Each number is 128 + 24 x the weight over its row's rms, rounded and kept within 0 to 255. Layers, rows and columns count from 0. The size above them is the row's rms in percent of the matrix's.

# layer 3 MLP down (transposed), 512x128, rms 0.0968, rows 159-185, columns 0-127
size [ 87 120  94  96 108  79 111  91 110  94  85  94  97  94  89  94 103 101  92  96 113 101  86 106 107  93 109]
[[151 141 151 130 160 141 159  84  87 142  97 152 135 114 122 144 137 105 137 158 125 139  83 108 118 149 139  90 141 121 123 114 151 140 144 156 106 240 119 118 167 124 176 122 136 149 128 129 160 144 136 133 103 134 105 149 103  92 161 120  96  99 144 138 144 105 100 125 119 177 111 113 119  88 149 133 153 136  85 102 106 106 111 117 144 161 147 147 112  95 134 126 104 142 129 151 137  96  87 148 140 118 157 133  98 107 124 114 105 148 136 121 115 124 104 137 142 120 114 136 115 139 158 117 100 116 151  74]
 [ 97 143 113 124  99 111 110 123 150 163 136 130 126 110 124  56 113 138 114 141  74 167 158  98 142 106 112 149 142 146 145 174 104 126 133  97 164 125 142 121 140 150 123 140 123 100  94 120 128  80 161 105 126 108 145 151 125 160 106 133 126 121 135 132 116 115 152 133 125  74 149 141 140 127  94  97 106 164 112 146 139 137  99 121 115 120 129 148 122 167 121 118 121 102 125 135 164 133  68 105 118 102 139 155 172 153 126 177 127  80  95 146 186 116 118 119 122 146 186 126 165 114 140 134 160 122 111 117]
 [133 118 128 137 159 150 159 128 119  95  98 120 151 156 136 120  99 136 114 161 151 130 101 144 152 154 127 100 125 126 129 145 135 108 143 118 129 108 135 133 132 146 102 130 143 137 117 160 125 148 130 147 122 146 117 151 156 168  99  78 106 132 116 122 161  76 137 142 193 140 127 154  92 132  72 139 157 118  74 140 117  97 149 171  86 120 126 125 148 138  87 144 117 153 178 133 115 132  59 134 136 105 144 141 133  90 137 114  93 132 152 138 117 153 120  87 148  98 107 144 110 128 129 158  96 121 164  69]
 [135 138 129  97 108  83 132 164  93 131  88 152 180 122 162 138 144 156 107 147 194  97 148 112 129  93 117  85 100 108 124 119 148 122 159 157  90 136 128 122 159 154  97 162 117 151 126 121 139 120 138 100 163 138 118  94 127 122  67 165 164  77 124  94 149 121 141 165 144 158 132 101 124  97 140 142 139  98 124 183 153 132 117 141 126 158 124 121 136 129 164 122 122 132 112 126 131 113 146 130 110 120 114 117 101 139 155 144 129 163 122 102  75  82 133 117 109 135 135 109 137 139 110 114  80 119 144 134]
 [139  92  94 130 134  97 124 105 100 122 103 132 168 133 152 158 141 127  70  93 133 122 120 149 144 165  85 170 128 135 114 130 109 108 121 152 121  56  88 131 148 110 145 124 131 145 148 106 120 159 141 103 112 140 119 112 158 107 169 159 121 100 118 129 136 108 108 127 142 102 198 139 132 107 135 154  96 156 130 128 149 106 131  92  96 142 148 104  97 155 110 176 118 122 125 162 128  99 177 161  95 173 121 151 120  93 133 132 147 105 145 149 107 130 134 127 143 107 154  90 123 138 148 136 155 119 105 109]
 [128 124 157 120 135 164 146 104 105  97 140 109 115 115 173 100 132 138 113 180 156 127 148 149  99 111 142  90 100 154 177 106 197 137 156 108 117 186 127 106 110 115 158 101  86 129  99 103 135 138 138 155 118 137  89 136 133 110 163 108 128 115 170 172 121 117  89  91  92  83 136 172 120  91  90 116 136 150  94 161 145 116 123 137 155 147 143 120 167  96 156 109 122 134 144 128  98 103 140 119 120 110 152 136 124 147 108 114 130 113 102 104 119 131 142 125 151 143  89 139 152 107 134 119 129 136 102 125]
 [139 139 171 155 103 156 131 131 151 123 125 105 140 147 127 156 140 135 152 138  83 127 160 121 150 127  79 158 129 106  89  85 130 110 104  70 127 119 107 121  92 138 134 115 111 109 142 144 147 170  95 144 164 139 123 125 142 123 148 130 128 151 175  95 127 165 161  97 109  84 123 168 158  99  98 115  99 150 124 125 139 134  71 166  93 155 139 118  99 140 101 115 116  89 165 138 125  97 145 153  99 126 137 168 113 123 125 139 112 143 121  81 151 122 138 143 141 168 108 145 146 140  91 169 112 134 127 111]
 [130 148 145 124 157 139 104 104 137 121 126  96  98 132 147 125 124 119  89 115 119 177  81 114 120 137 123 135 142  98 114 149 111 134 117 142 124 191 135 138  87 126 105 148 114 131 122 112 122 105 108 161 110 153 120 147 126 167 139 151 139 135 158 136 113 158  92 119 136 139 158 163 133  78 103 111  72 116 158 158 141 133  77 132 155 123 132 133 124  64 135 112 140 107 111 161 168  80 186 128 157  70 146 133 112 133 135 112 148 110 134 109 138 166 182 133 134 149 128 161 135 156 127  98 107 126 127 118]
 [177  98 175 119 115 130 166 126 131 120  62  97 177 154 139 120 154 130 117  99 144 171 102 135 160 153 105 125 117 147 119 136 144 136 121 141 121 115 160 151 174  97  93 155  90 114 142 129 124 180 120 126 102 113 155 147 117  99 131 136 100 141 133 133 128 163 140  99 138 118 102 117  95  91 129 174 110 120 157 123 134 117 145 157 155 140 134  72 116 115 106 159 128 102 159 120 100 107 128 116 130 102 115 124 141 143 181 133 139 145  96 164 138 131 129 124 109  87 116  80 138 173 135 136 137 107 108 108]
 [143 174 136 147 155 133 104 116  98 136 145 105 123 146 136 137 113 156  87 120 133 116 148 147 114 105 132 170 119 124 118 138 147 138 198 142 122  50 134 168 106 129 130 142 128 148 142 137 158 132 124 111 161  73 130 140 146 105 152 128 110  79  93 117 140 128 105 185 110 171 124 134 112  74 135 104 146 133 134 139 112 132 167 128 151  89 173 104 100 114 140 136 135 160 151 116 115 124 132 146 105  74 134 158  95 136 106 130  95 188 135 129 130 117 129 118 134 131 119 109 126 128  96  88 116 112 132 148]
 [142 133 148  84 144 118  85  91 111  96 145 118 103 144 138 121 151 158 165 132 125 123  91  83 184 147 123 155 145 123 147 172 133 186 123 118 129 188 183 111 156 110 128 165 129 109 108 129 147 176 116 111 138 113 136 136  98  92 146 109 119 113 114 122 113 125 139 147 126 113 137 153 142 120 127 111 111 122 127 122 121 131  99 111 134  88 146 133  98 122 122 152 147 102 147  98 162 125 118 121 111 119 159 163 106 141  74 145 152 117 119  97 140 148 121 106 133 127 163 102  93 117 148  87 114 195 129  98]
 [139 117 119 146 110 108 108  97  79 147 107 115 166 126 124 128 149 124 158 120 140 115 104 138  95 113 138 119 141  96 175  70 169 123 153 129 113 136 138 140  92 120 155  87 137 157 127 143 151 102 117 115 143 124 113 124 135 174 128 139 125 125 111 159  85 161 103 171 147 145 152 133 146 160 113  92 131 195 157 148 123 118 136 108 152 138  89 136 167 155 143 129 133 100 132 123 164  97  96 118 105  93  94  96 145 113 126 112 121 129  85 112 171 149 151 158 132 108 100 163 137 118 150 151 109  86 108 109]
 [132 166 113  94 138 135 112 120  58 160 128 112 122 120 127 130 125 168 130 116 163 144 141  98 193 129 120 124 127 128 113 115 149 195 131 116 140 128 104 111 155 113  98  99 130 112 155 142 111  90 130  78 135 126 105 128 104 107 155 150 110  99 113 143  98 127 163 159 112 156 125 109 102 113 110 122 129 135 112 145 108 123 165  93 140 154 117 151 116 117 154  99 120 163 116 127 139 134 140 140 181 145 101 130 134 119 113 140 123 155 119 169 157 183 153 117 137  73 110 178 154 137 115 109  87  98 118 151]
 [157 106 107 138 112 103 118 107 168 123 107 136 114 136 137 116 116 141  93 105 141 131 126 163 111 132 123 177 150 143 158 117 156 133 140 150  72 118 145 132 144 157  83 140 125 148 109 129  89 148 133 112 190 126 139 101 115 131 178 179 140 122 131 128 136 135 100 136 145  96 105  74 139 134 116 155 130 126 146 174 128 102  66 134  88 135 110  84 183 129 100 124 114 123 158 125 131 117 151  89 122  89 114 126 113 153 122 114 113 133  87 156 104 172 142 140  99 114 142 131 146 123 120 149 179 119 124 148]
 [123 118 148 114 128 193 108 167 131 126 147 116 157 158 100 128  99 138 126 123 157 166 144 132 117 130 111 129 113 117 128 151 177 123 137  72 121 135 168 159 137 127 151 172 169 105 117  93 149 159 107  95 118 136  91 115 132 132 119 119 102 166 129  83 122 116 154 139 134 108 145 127 126  96 113 123 139 144 170 145  81 125 126 117 115 111 143  70 105  99 133 143 113  96 122 168 139 120 120 184 135 133 120 110 136 117 124 191 132 170 120 137  65 136 131  98 102 140 127 106  89 136 142 147 118 111 145 116]
 [ 88 119 133 154  88 100 157  85  97 107 152 127 112 175 149  90 117 115 115 155  84 158 129 136 150 131 134 127 131 145 104  96 127  95 138 123 119 183  87 117  78 168 146 159 153  97 122 132 134 168 114 134  77 141 129 119 132 128  99 103 147 120 113 149 124 154 145 144 173  89 105 107 143 151 107  97 101 141 102 137  92 117 138 130 119 162 145 133 119 165 104 134 133 112 142 156 167 135 143 145  90  72 113 121 130 150 135 116 140 133 132 112 118 169 128  94 120 147 166 171 150 130 133 161 121 146 136 143]
 [104 138 135 109 151 113 112 102 109 125 139 126  86 108 129 140 143 104 178 128 113 120 116 122 184 166 156 120 129 135 113 159 147 146 172 120 102 153 146 130 131 175  59 128 159 110 142 118 155 121 136 129 134 123 129 117 115 171 132 141 162 100 135 112 138  78 137 113 121 122 137 172 106 110 111 140 113 139 129 137 149 102 140 117 111 142  52 164 120  90 148 139 101 120 127  78 112 115 146 118 108 132 127 164 161 133 119 146 148 133 116 105 153 144 116 141  89  86 155 126 117 102 151 144 197  88 122 141]
 [128 124 114  68  81  85 113 112 113 136 145 162 163 152 114 132 140 166 130 122 172 139 113 155 122 135 119 131 173 140  89 111 109 148 166 146  94 138 127 147 108 124 113  78 168 127 143 140  95 125 149 129 153 122 154 152  98 185 106  92 101 116 144 135 146 124 149 183 117 100 173 104 110 142 152 124 121 135 114 151 152 131 143 104 137 123 155 108 149 134 118 120 172 116 152  73 135 151 104 132 160 124 117 144 129  99 149 116 107 114 122 131  89 144 107 136 108 117 112 112  86 106 126 153  71 138 117 109]
 [151 123  96 135 135 125 162 110 147  98 155  67 107 105 135 141 118 133  95 100 176 133 105 104 170 150 141 111 108 137 146 127  94 161 133 135 116 129 136 121 108 166  90 100 159 154 191 112 154 103 123 152 118 175 163 124 111 154 156 136 102 131 161  82 102 176 155  94  84 120 117  99 132 102 114 142 117 100 118 170 102 110 137 133 169 152  88 158 110 132 150 152 127 136 144 128 156 140 121 122 124 121 120 134 156 124  79 134 159 147 119  97 144 140 108 152  95 105 141 143  98 113 145 120 122 134 115 142]
 [114 151 124 111 119 133 118 152 121 116 168 169 121 114 157 108 128 143 119 128 168 159 144 118  59  86 114 130 155 180 108 119 131 114 125 131  89 133 169 159 124 119 150 128 143 135 111 112 117  95 161  81 132 120 129 119 111 133  74 141 110 154 163  93 114 123 112 144 153 111 149 101 197 158 162 167 124 136 141 142 156 145 134 106 115 121 124 101 132 131 132  79 139 107 140 113 165  89 129 168  93 134 117 132 110 118 121 101 131 107 135 115 131 119  90 133 138 101 108 165 111 137 129 156 177 112 161  91]
 [142 160 136 134 120 130 155 129 123 109 130 124 134  86  92 182 117 138 118 123 107 129 144 122 132 161 107 142 126 123 165 137 108 104 144 106 114 165 118 138 126 175  69 171 123 136 107 160 123 103 106  91 112 162  88 154  94 163 134 149 150 159 112 105 122  71 144 141  85 110 101 158 117  93 144 107 124 170 127 191 164 120  96 137 118  85  77 151 134 139 147 114 158 120 141 123 124  99  84 100 140 106 142 148 125 133 126 160 126 116 108 127 140 132 138 150 106 103 115 141 163 116 157 133 138 150 148 103]
 [123 139 100 131 138 117  95 115 143 133 175 165 106  76  77  94 154 101 149 119 138 109 130  96  94 117 104 130 114 101  95 145 118 105  99 133 110 168 127 128 145 145 158 136 103 116 108 158 101 125 100 128 134 168 130 129 133 176 135 118 106 100  84 146 101 110 143 168 102 168 118  93 151 139 156 132 168 144 136 162 111 151  97 155 155 173  99  79 148 137 115 120 148 109 114 138 114  98  98 106 146 172 135 150 133 139 146 139 160  87 141 159 108 154 136 175 132 110  98 109 136 113 135 155 134 133 135 125]
 [105 103 100 145 144 125 131 129 116 145 124 161 122 178 173 127 135 115 161 157 152 119 130 147 138 122  96 103 129  99  94 110 100 143 161 144 132 173 167 133 132 100 156  91 118 135 132  85 193 153 154 118 131 125  99 121 105 105 122 131 115  86 130 146 138 127 121 132 140 169  94 118 128 112 116 165 136 150 138  55 115 162 156 121 137 139 147 125 138  69 138 122 107 167 128 116 166 147 155 162 115 118 141 146 151 126 124  73 105 157 124 135  98 128  97 109 157 100 109 145 112  94 106 142 117 108 139  97]
 [137 155 110 164 106  90 154  97 138 108 105 105 121 115  89 136 125 200 128 158  95 129 154 166 148 125 105 142 115 137 145 139  85 138 122 133 136 144 142 132 140 123 156 140 104  89  88 138 158 154 113 130 155  93 127 164 148 107 118 122 126 120 101 101 115 143 163 130 118 125  93 136 149  97 103 115 121  96 135 143  98 127 149  93  81  77 109 128 161 144 142 142 107 110 168 172 137 143 159 135 160  79 147 127 123 153 122 173 130 104 161 129 124 148  79 136 112 125 112 118 123 167 118 102 146  86 139 149]
 [103 136 155 145 161 160 100 168 161 147 104 153  77 110 152 110 130 107  92 143 137 116 160 114 109 121 118  97  87 106  88 137 177 125 122 171 122 111 124 100 187  92 132 129 120 126 118 163 140 112 156 119  97 154 135 115 108 151  95 119 131 159 142  78 110 146 110 143 130 163 136 119 117 116 130 134 132 142 135 124 132 154 155 163 136 136 112 148  94 155 113 141 150  90 141 143  56 117 100  95 167 144 104 130 131 149 132 130 129 119 154 118 141 175 128 109 149 103 131 157 105  84 146 115 121 116 151 164]
 [108 142 142 141 151  83 146 134 150 132 160 114 127 150 110 117 169 144 116 138 130 109 115 138  85 115 135  77 158 116 137 112 107 140 118 148 144 138 136 146 124 144 129 142 130 111 173 116 173 161 139 146 210 112 117 170 123 124 129 158 116 118 106 109 102 182 149 132 137 152 118 115 136 121  70 131 121 134 148 135 130 176  91 133 113 110 121 101 148 118 104 176  68 148 139 153 130 129 114 112 160 132 101 108 127 170  90 127 119 122 137 160 147 109 138 115 140 116 161  80 112 128 139 117 109  91  84  94]
 [149 133 111 102 124 124 122 121 143 125 169 140 152 120 139  93 140 149 139 122 116 135 117  86 180 106 123 170 134 117 152 116  80 129 122 113 121 141 115 146 119 148 120 143 107 104 123 150 151  92 127 133 147 117  92 139 157 135 138 127  96 145 135 100 136 140 103 165 121 126 170 118 151 142 117 125  91 127 133 133 104  81 157  73 107  85 140 127 124 107 126 112  97  94 176 114 152 150 132 142  96 141  98 133 105 187 113 124 104 148 116 125 137 103 166 103 113 169 174 184 114 119 171 132 119 156 117  65]]
# layer 3 MLP up, 512x128, rms 0.115, rows 160-186, columns 0-127
size [110  93  91 113  89 109  82 111  98  85  94 101  87 102  91 105  92 101  98 101 102  94 101 105 102 109  79]
[[102 122 123 112 113 165 162 159  93 135 139 103  91 109 148  99 159 102 128  96 138 110 105 142 142 131 164 153 140 121 135  88  95 124 136 153 197 140 113 146 161 178 151 133 148  85 140 131 102 112 178  98 141 113 112 135 125 144 161 114 134 102 135 109 103 125 107 112 141 103 138 118  99 152 102 129 152 105 131 142 127 149 139 151 159 152 129 152 144 169 133 103 149  91  96 137 111 154  99 151 158 146 129 115 150 113 114 154 120 177 134 122 136 109 145 122 131 101 115 160  99  99  65  88 152 120 110 168]
 [ 94 133 107 137 131 128 109 117 139 138 145 160 128 161 148  96 166 130 160 110  99 153 127 138 129 160 137  89 178 126 159 123  92 141 122  99 110 130 126 129 201 110 158 136 134 130 156 156 121 109 110 113 155 154 127 122 123 132 160 130 139 102 139 135 132 117 144  97  75 130 141 112 124 121 130 107 114 138 162 144 132  56 112 131 151 152 110 146 120 122 166 129  98 100 130 127 146 115 127 128 152 157 159 146 122  88 127  66 151 144  97 129 126 137 140 104 112 111 103  70 196 168 124 171 138 132 152 135]
 [109 110 139 138 131 126 139 109 142 163 133 123 119 136 117  77 176 138 144 138 123 118 127  98 131 117 167 124 130 114 120 110 143 135 116 121 144 119 113 116 152 112 144  69 131 112  67 107  84  90 164 112 123 137 179 174 145 112 146 120 163 121 136  93 161 136 115  87 155 113 121 113  87 158 120 110 122 143 125 167 133 146 152 130 166 102  88 109 134 131  80 153 175 121 142 138 108  86 172 121  89 124 137  99 148 117 130 142  69 115 146 134  91 117 146 124 107 166  99 151 126 155 148 136 127 105 137 103]
 [168 140  92 114 115 116 102 122 179 154 151 114 135 108 125 126 120 159 110 103 144 149 149 153 114 145 138 118 103 107  97 117 104 152 145  71 115 122 104  84  92 202  84 164 175 146 141 140 145 148 133 119 132  92 103 122 135 122 119  97 128 134 133 129 123 186 177 132 117  93 108  95 146 117 146 121 137 110 141 120 137 109 127 112 142 144 126 163 106 153 148 189 134 109 125 101 123 158 115 140 144 131 105 134  78 156 152 146 138 137 119  85 144 108 140 128 158 112 133  97 148 114  85 128 158 112 145 127]
 [ 78 121  59 125 121 101  96 161 170 130 104 107  84 144 141 127 148 132 136  98 104 107 113 143 105 127 144 147 132 151 134 122 121 125 162 127 123  95 112 160 106 109 123 109 143 128 113 162 114 107  85 113 109 146 113 113 107 151 118  92 165 105 123 125 105 116 141 174 121 134 144 107 109 126 157  71  86 126 109 160 107 169  94 138 139 131 176  96 121 128 151 138 161 145 119  99 140 139 120 186 135 127  82  99 144 114 172 106 151 156 136 102 148 122 129 103 140 152 141 147 146 135 139 107 126 126 166  90]
 [125 125 127 106 126 139 153 149 130 137 168 122  89  77 153 129 101 102 161 149  93 131  95 131 114 127 129 135 132 119 167 133 130 120 172 135  87 105 150  98  83 107 153 141 147 125 131 102 114 128 167 119 166 134  78  94 114 162 151 139 156 145  99 165 143 136 107 110 143 142 119  98 160 150 120 133 150 101 123 133 118 119 168 131 154 130 107 120 123  95 117 122 163 121 131 117  98 177 168 164 102 175  91  88 155  90 140  95 158 112 119  91  85 146 145 119 156 109 126 104 139 153 113 111 151 100 149 142]
 [120  79 133 146 135 133 149 107 130 129 140 172 123 167  99 154 178 129 108 134 156 118 169 133  90  57 117 105 106 158 144 155  87 101 144 154 130 111 130 108 108 114 134 143 156 118 127 125 104 125 131 133 122 153 102 117 116 113 162 105 126 109  76 125 151 102 148 101 134 105 100  83 143 132 159 116 123 143 109 118 119 154 110 124 119 149 143 137 115 190  79 126 138 139 123 101 131  97 104 140 100 152  81 167 141 139 142 108 116 151 125 136 154 136 138 151  92 130 173 182 102  94 154 130 124 122 143 100]
 [ 77 124 122 108 142 160 139 125 119 121 162 134 133 120 115 133 125 142 149 133 120 172 140 190 111 144  89 121 130 153 126 129 150 141 127 120 120 131  72 115 136 149 110 175 149 101 172 115 103 160 141 116 103 115 108 134 107 141  96 148 119 117 134 165 125 138 154 122 110 113  51 128 120 147 141 127 111 141 122 110 148  98 137 128 157  88 122 150 160 158 158 116 108  67 108 113 130 183 184 120 135 176 143  97 135 140 119 140 139 152 138  86 132 100 121 125 114 139 122  90 161 122 133 156 146 172 104 140]
 [156 130 118 129 127 173 178 121 140 175 135 149 128 158 170 135 133  92 123 180 139 147 140 145  96 124 129 127 107 143 115 138 149 165 122  93 116 129 121  98 128 119 170 112 132  70 143 156 119 135 157 139 185 113  98 145 126 122 105 119 108 140 145 135 126 126 130 138 102 103 135 131 165 153 107 103 110 103 164 107 145 148 146  97 105  99 121 132 164 136 127 133  96  82 135 102 122 145 161 112 138 121 164 116 112 100 106  80 101 115 141 100 184 115 128 135 110 130  93 143 161  97 120 127 138 173 169 173]
 [132 110 101  84 127 144 104 158 124 142 133 169 142 138 116 158 163 109  87 165 125 156  92 143 143 111 151  72 139  97 118 101 101 151 132 138 117 131 108 163 138 131 157  73 142  92 106 109  99 144 147  90 130 145 107 109 120 119 150 125 127 117  85 141 166 139 146 114 109 106 101  93  92 129 126  93 127 142 192 119 165 138 176 132 127 159 132 158 150 108 135 121 131 139 100 122 110 134 125 126  86 141 144 129 136 174 127 160 129 111 189 117 131  93 131 141 128 146 128 172 112 130 106 136 130  93 153 100]
 [122 141 102 118 126  99 123 126 168 119 173 148 146 126 153 178 100 114 164  88 104 128 133  91 101 147 143 115 169 103 107  87 148 143 149  96 173 127 157 135  85 148 133 135 120 153 169  99  90 151 144  96 144 116 133 128 131 115 154 113 182 106 120 113 158 127 157  96  89 137 152  92 103 136 135 145 122  88 106 155 140 167 127 156 145 167 145 144 121 158  81 156 103 149 133 100 134 130 149 163 139 153  85 118 116 120 119 110 156 147 105  86 136 130 113 120 137 159 118 113 134 130 118 162 133 122 110 158]
 [129 138 133 132 119 125 112 124 119  74 165 180 124  74 132 149 109 145 116 133  92 134 142 155 133 124 129 141 114 156 120  83 165 151 140  90 143 123 117 115 134 136 128 171 131 156 155 160  99 114 109 114 105 118 111 149 142 163 111 125 121 146 111 150 177 153 104 112 130 130 123 111 107  96 132  78 158 143 129 149 147 125  71 129 172 146 149 160 131 153 111 143  83 174 163 118 129 112 123 120  82 151 172  70 115 118 129 130 120 139 138 107 139 116 111 151 140 165 124 161 111 164  87 110 163 123 111 112]
 [ 83 127 115 122 114 120 125 147  90 131 122 169 126 152 129 124 122 106 152  99 123 123 169  99 154  98 119 104 134 142 103 140 124 171  99  84  82 130 123  95 131  74 181 155 113 144 123 163 129 139 165  96 108 111  83 130 140 137 117 125 112 148 144 163 120 147 135 139 111 108 130 158 132 163 131  94  92 117 126 157 147 129 165  93 192  90 135 171 153 106 163 135 113 137 123  84 126 145 146 131  79 127 142 114 136 111 145 114 124 126 176 150 129 142 131  90 128 132 107 121 173 123 123  99 128 168 138 129]
 [138 132 120 119 112 179 128  86 146 137 136 131 123  59 108 150 112 110 135 158 104 139 138  75 131 135 112 139 147 131 131 133 123 129 113 114 118  84 143 127 171 162 107 134 135 185 113 189  99 117 158 147 128  86 121  83 120 139 153 132 127 110 140 172 126 147 102 131 104 107 134 127 131 136 202 167 125 149 102 163 146  90 118  92 171 144 185 102 119 135 128 117 166  99 123 137 111 120 115 131 117 119 155 116 107 177  99 117 134 151 123 118 120 147 139 122 142 123 141 121 136  78 118 111 136 129 140 129]
 [130 109 112 125 123 165 127 142 112  71  89 111 139  93 132 143 112 160 125 149  89 132 183 106 113 137  67 160 164 105 121 137 146 107 182 146 127 121 151 103 151 134 114 144 137 139 124 125 145 158 106  97 144 126 106 103 107 153 122  96  98 153  95 136 118 123  97  84  97 132  81 140 130 158 171  89 141 122 153 133 155 138 104 126 150 117 130 123  93  98 107 155 133 130 140 105 102 154 105 153 150 181 158 127 154 102 109 123 158 159 108 119 158 122 147 144 169 115 103  96 117 135  99 112 128 156 127 132]
 [163 137 123 146 125 126 141 109  93 140 132 127 145 128 142 125 164 145 102  86 176 119 136 119 166 115 191 103 131 147 123 129 168 118 126 133 114 119  99  92 115 139 150 110 141 190 128 107 118 176 109  85  91 113 138 111 149 151 142 108 140 148 107 124 128 137 123  60 115 125 108  97 110 109 166  91 118 140 140 166 171 112 131 150 138 117 124 116 117 107 128 128 101 165  91 104 114 138 105 112 132 139 107  89 121 111 150 150  65 148 168 104 139 127 150 152 137 126  85 132 162  79 131 141 126 107 125 118]
 [109 149  91 129 142 105 169 142 128 143 121 129 119 131 134 119 123 110 135  97  96  92 138 153 100 117 132 148 169 107 118 118 117 134 128 119 139 127  80 157  97 168 189 115 104 109 130 110  88  88 107 132 139 125  68 142 125 128 149 151 145 130 135 109 120 141 159 139 112 123 145 134 149 120 117 113 126  94 103 113 171 124 150 122 130 175 142 122 117 133 132 169 124 112 119 130  91 194 122 143  83 155 106 101 133 121 122 135 129 134 126 136  83  62 130  96 146 126  81 137 183 138 106 183 147 122 116 158]
 [121 113 136 187 120 135 116 151  99 144  94 160 105 132  98 136 134 105 138 112  91  68 157 126 123 103 113 170 151 136 139 152 126 118 148 107 120 129 138 118  74 150 104 145 118 143 156 155 135  86 166  85 186  86 155 153 144 145 124 124 112  94 141 148 125 101 110 122 119 115 141 140 149 129 145 117 113 147 144 101 149 133 140 150 108 146 162 100 139 131 112 131 130 107 111 116 167 132 168 133 101 160 152 130 133 118 159  89 109 134  79 104 177 126 135  83  79 117 107 156 135 133 137 118 137 165 155 157]
 [176 118 102 165 124  91 168  96 110 164 124 105 117 114  92 128 132  83 141 119 110 127 143 152 165 126 151  98  98 113 148 132 136 140 109 111 149 129 152 125  91 151  95 113 126  63 158 157 145 145 111 159 146 123 102 147 173 142 164 122 165 141  90 112 111 104 124 137 140 106 112 109  82 146 108  89 114 119 131 111  93 100 145  90 103 162 114 140 123 204 123 115 145 130  97  88 133 128 121 122 136 133 137 139 118 146 102 145 164 128 119 137 142 153 154 119 118 136 107 138 125 127 121 177 133 165 116 164]
 [ 84 111  84 117 124 143 132 130 109 115 134 126 117 177 125 132 151 132 127 104 143 106 151 118 129 132 126  50 110 133 131 117 127 153 148  74 146 124  94 100  99 116 127  94 168 151 196  87  67 138 105 123 161 122 176 160 146 137 147 158 158 132 136 123 173 144 143 102 124 125 130 127 124 116 175 146 121  93 133 123 110 109  95 159 155 119 102 113 119 146 141 116 131 146  97 110 147 164 114 157 104 137 124 151 128 148 122 156 121 110 131 113 141  97 141 131 101 146 145 195 108 135 101 133 139 141 117 129]
 [130 111  86  81 160  70 137 140 172 131  72 136 139 174 127 153 128 127 160 166 150 141 119 131 139 111 118  76 141 141 140 135 125 119 136 141 200  92 142 122 159 105 141 160 167 112 159 114 118 107 105  92 134 155  94 157 143 115 121 153 137 107 138 118 171 131 119 126 162 129 111 121 117 148 166 130 136  87 106 112 137 111 170 115 169 129 112 137 162 120 117 169 113 102 101 120 122 159 113 159 122 101 135 101 112 127 136 142 113 135 128 110 117  83 130 137 119 124 153 108 108 122 108 128 146 117 126 190]
 [152 135 138 150 131 130 170 125 119 135 132 135 153  99 102 177 133 155 129 127 131 118  99 102 116 100 172 126 106 164 112 107 140 147 104 113 110 141 105 118 140 162 105 133 152 123 121 162 136 148 116 109 129 126 142 166 127 125 129 113 177 182 124 152 126 127 102  77 119 148 104 134 136 147 140 145 149  69 189 131 186  97  75 116 192 151  94  96 120 157 118 131 121  95 134  76  77 123 172 135 144 141 121 125  98 126 106 124 129 140 110 113 120 121 123 139 135 142 106 136 124 135  92 124 133 163 146 125]
 [143 165 149 153 133 136 119 110 115 142 107 120 106 121 115 110 137  86 120 101 130 100 130 125 151 126 152  82 161 134 152 130 186 141 145 123 168 135 150 120  93 102  94 111 139 156 129  97 113 134 154 106 121  97 103 109  65 135 149 136 134  84 113 103 153 131 119 147  73  96 121 135 114 139 175 143 160 143 113 120 163 135 134 144 109 182 123 135 133 123 173 124 130  99 135 103 126 107 117 122 126 121 123 117  92 138 107 114 144 143 129 151 181 113 152 119  92 128 193 124 116  91 135 172 124 143 175 162]
 [154 171 147 163 118  99 125  80 133 139 168 112 163 115  84 108 126 158 134 134  94 109 146 135 156 132 113 158  87 104 110 160 109 117 105 140 144 129 126 141  73 138 156  91 141 139 152 133 127 104 135 134 122 104 143 110 138 120 115 124 115 130 114 141 168 116 118 105 135 107 159 130 149 165 134 112 149  71 143 112 133 125 121 150 189 143 138 102 176 152  99 141 116 183  85  79 153 139 146 142 124 163 134 117 139 127 139 118 140 103  67 109 136 100 126 157 135 155 147 105 117  83 123 113 145 161 138 111]
 [ 96 110 134 117 123 169 152 118 157 164 136 132 148 150 123 145 133 112 107 150 138 158 152  91 164 120  71 109 123 153 125 151 120 175 131 130 130 126 122 111 128 143 138 154 107 155 167 124 125 105 133 117 169 107 134 120 112 147 128 105 174 131  73  98 141 125 119  98 106 103  70 131 106 127 155 131 141 128 111 120 164 144 178 100 136 143 115  95 151 100 114 113 153 106 110 142 127 134 170 105  74 174 121 100 142 122  89 168 137 157 137 118 109 120 144 190 115 156 156 110 122 165 141 119 156 120 125  96]
 [130 152 125 100 138 127 164  94  92 125  93  93  92  96 146 139 179 146 176 165  99 122 161 151 119 149 131 126 145 106 144 152 142 104 126 106 149 134 140 130 129 134 179 132 107 121  86 157 117 113 132 122 128 100 108 142 126 136 167 132 146 131 122 142 143 108  94 156 150 120 127 130 134 116 143 148 127  80 142 144 158  86 152 131 122 145 145 107  96 140 185 134 102  92 126 133 111 173 145 189 118 117 107 119  78 132  95 107 153 147 103 105 136 117 149 106 111 158 135 129 105 139 115 156 166 114 171 176]
 [103 123 139 186 140 134 106 113 146 149 104 109 138 125  89  89 115 155  86 141 120 165 164 100 123  84 151 142 107 173  93 135 136  90 143 170 115 130  91 146 157 156 111 119 121 133  89 150 128  95 164  97 130 158 141 146 112 117 106 106 111 114 141 123  95 106 160 105 115 105 119 101 110 159 160 104 129 113 159  94 111 155 149 177 111 158 131 101 153 113 159 154 147 112 115 126 155 144 159 106 122 173 153 103 117 102 170 137 137 114 155 118 138  88 142 135 166 166 133 150 133 133 113 108 120 137 117 113]]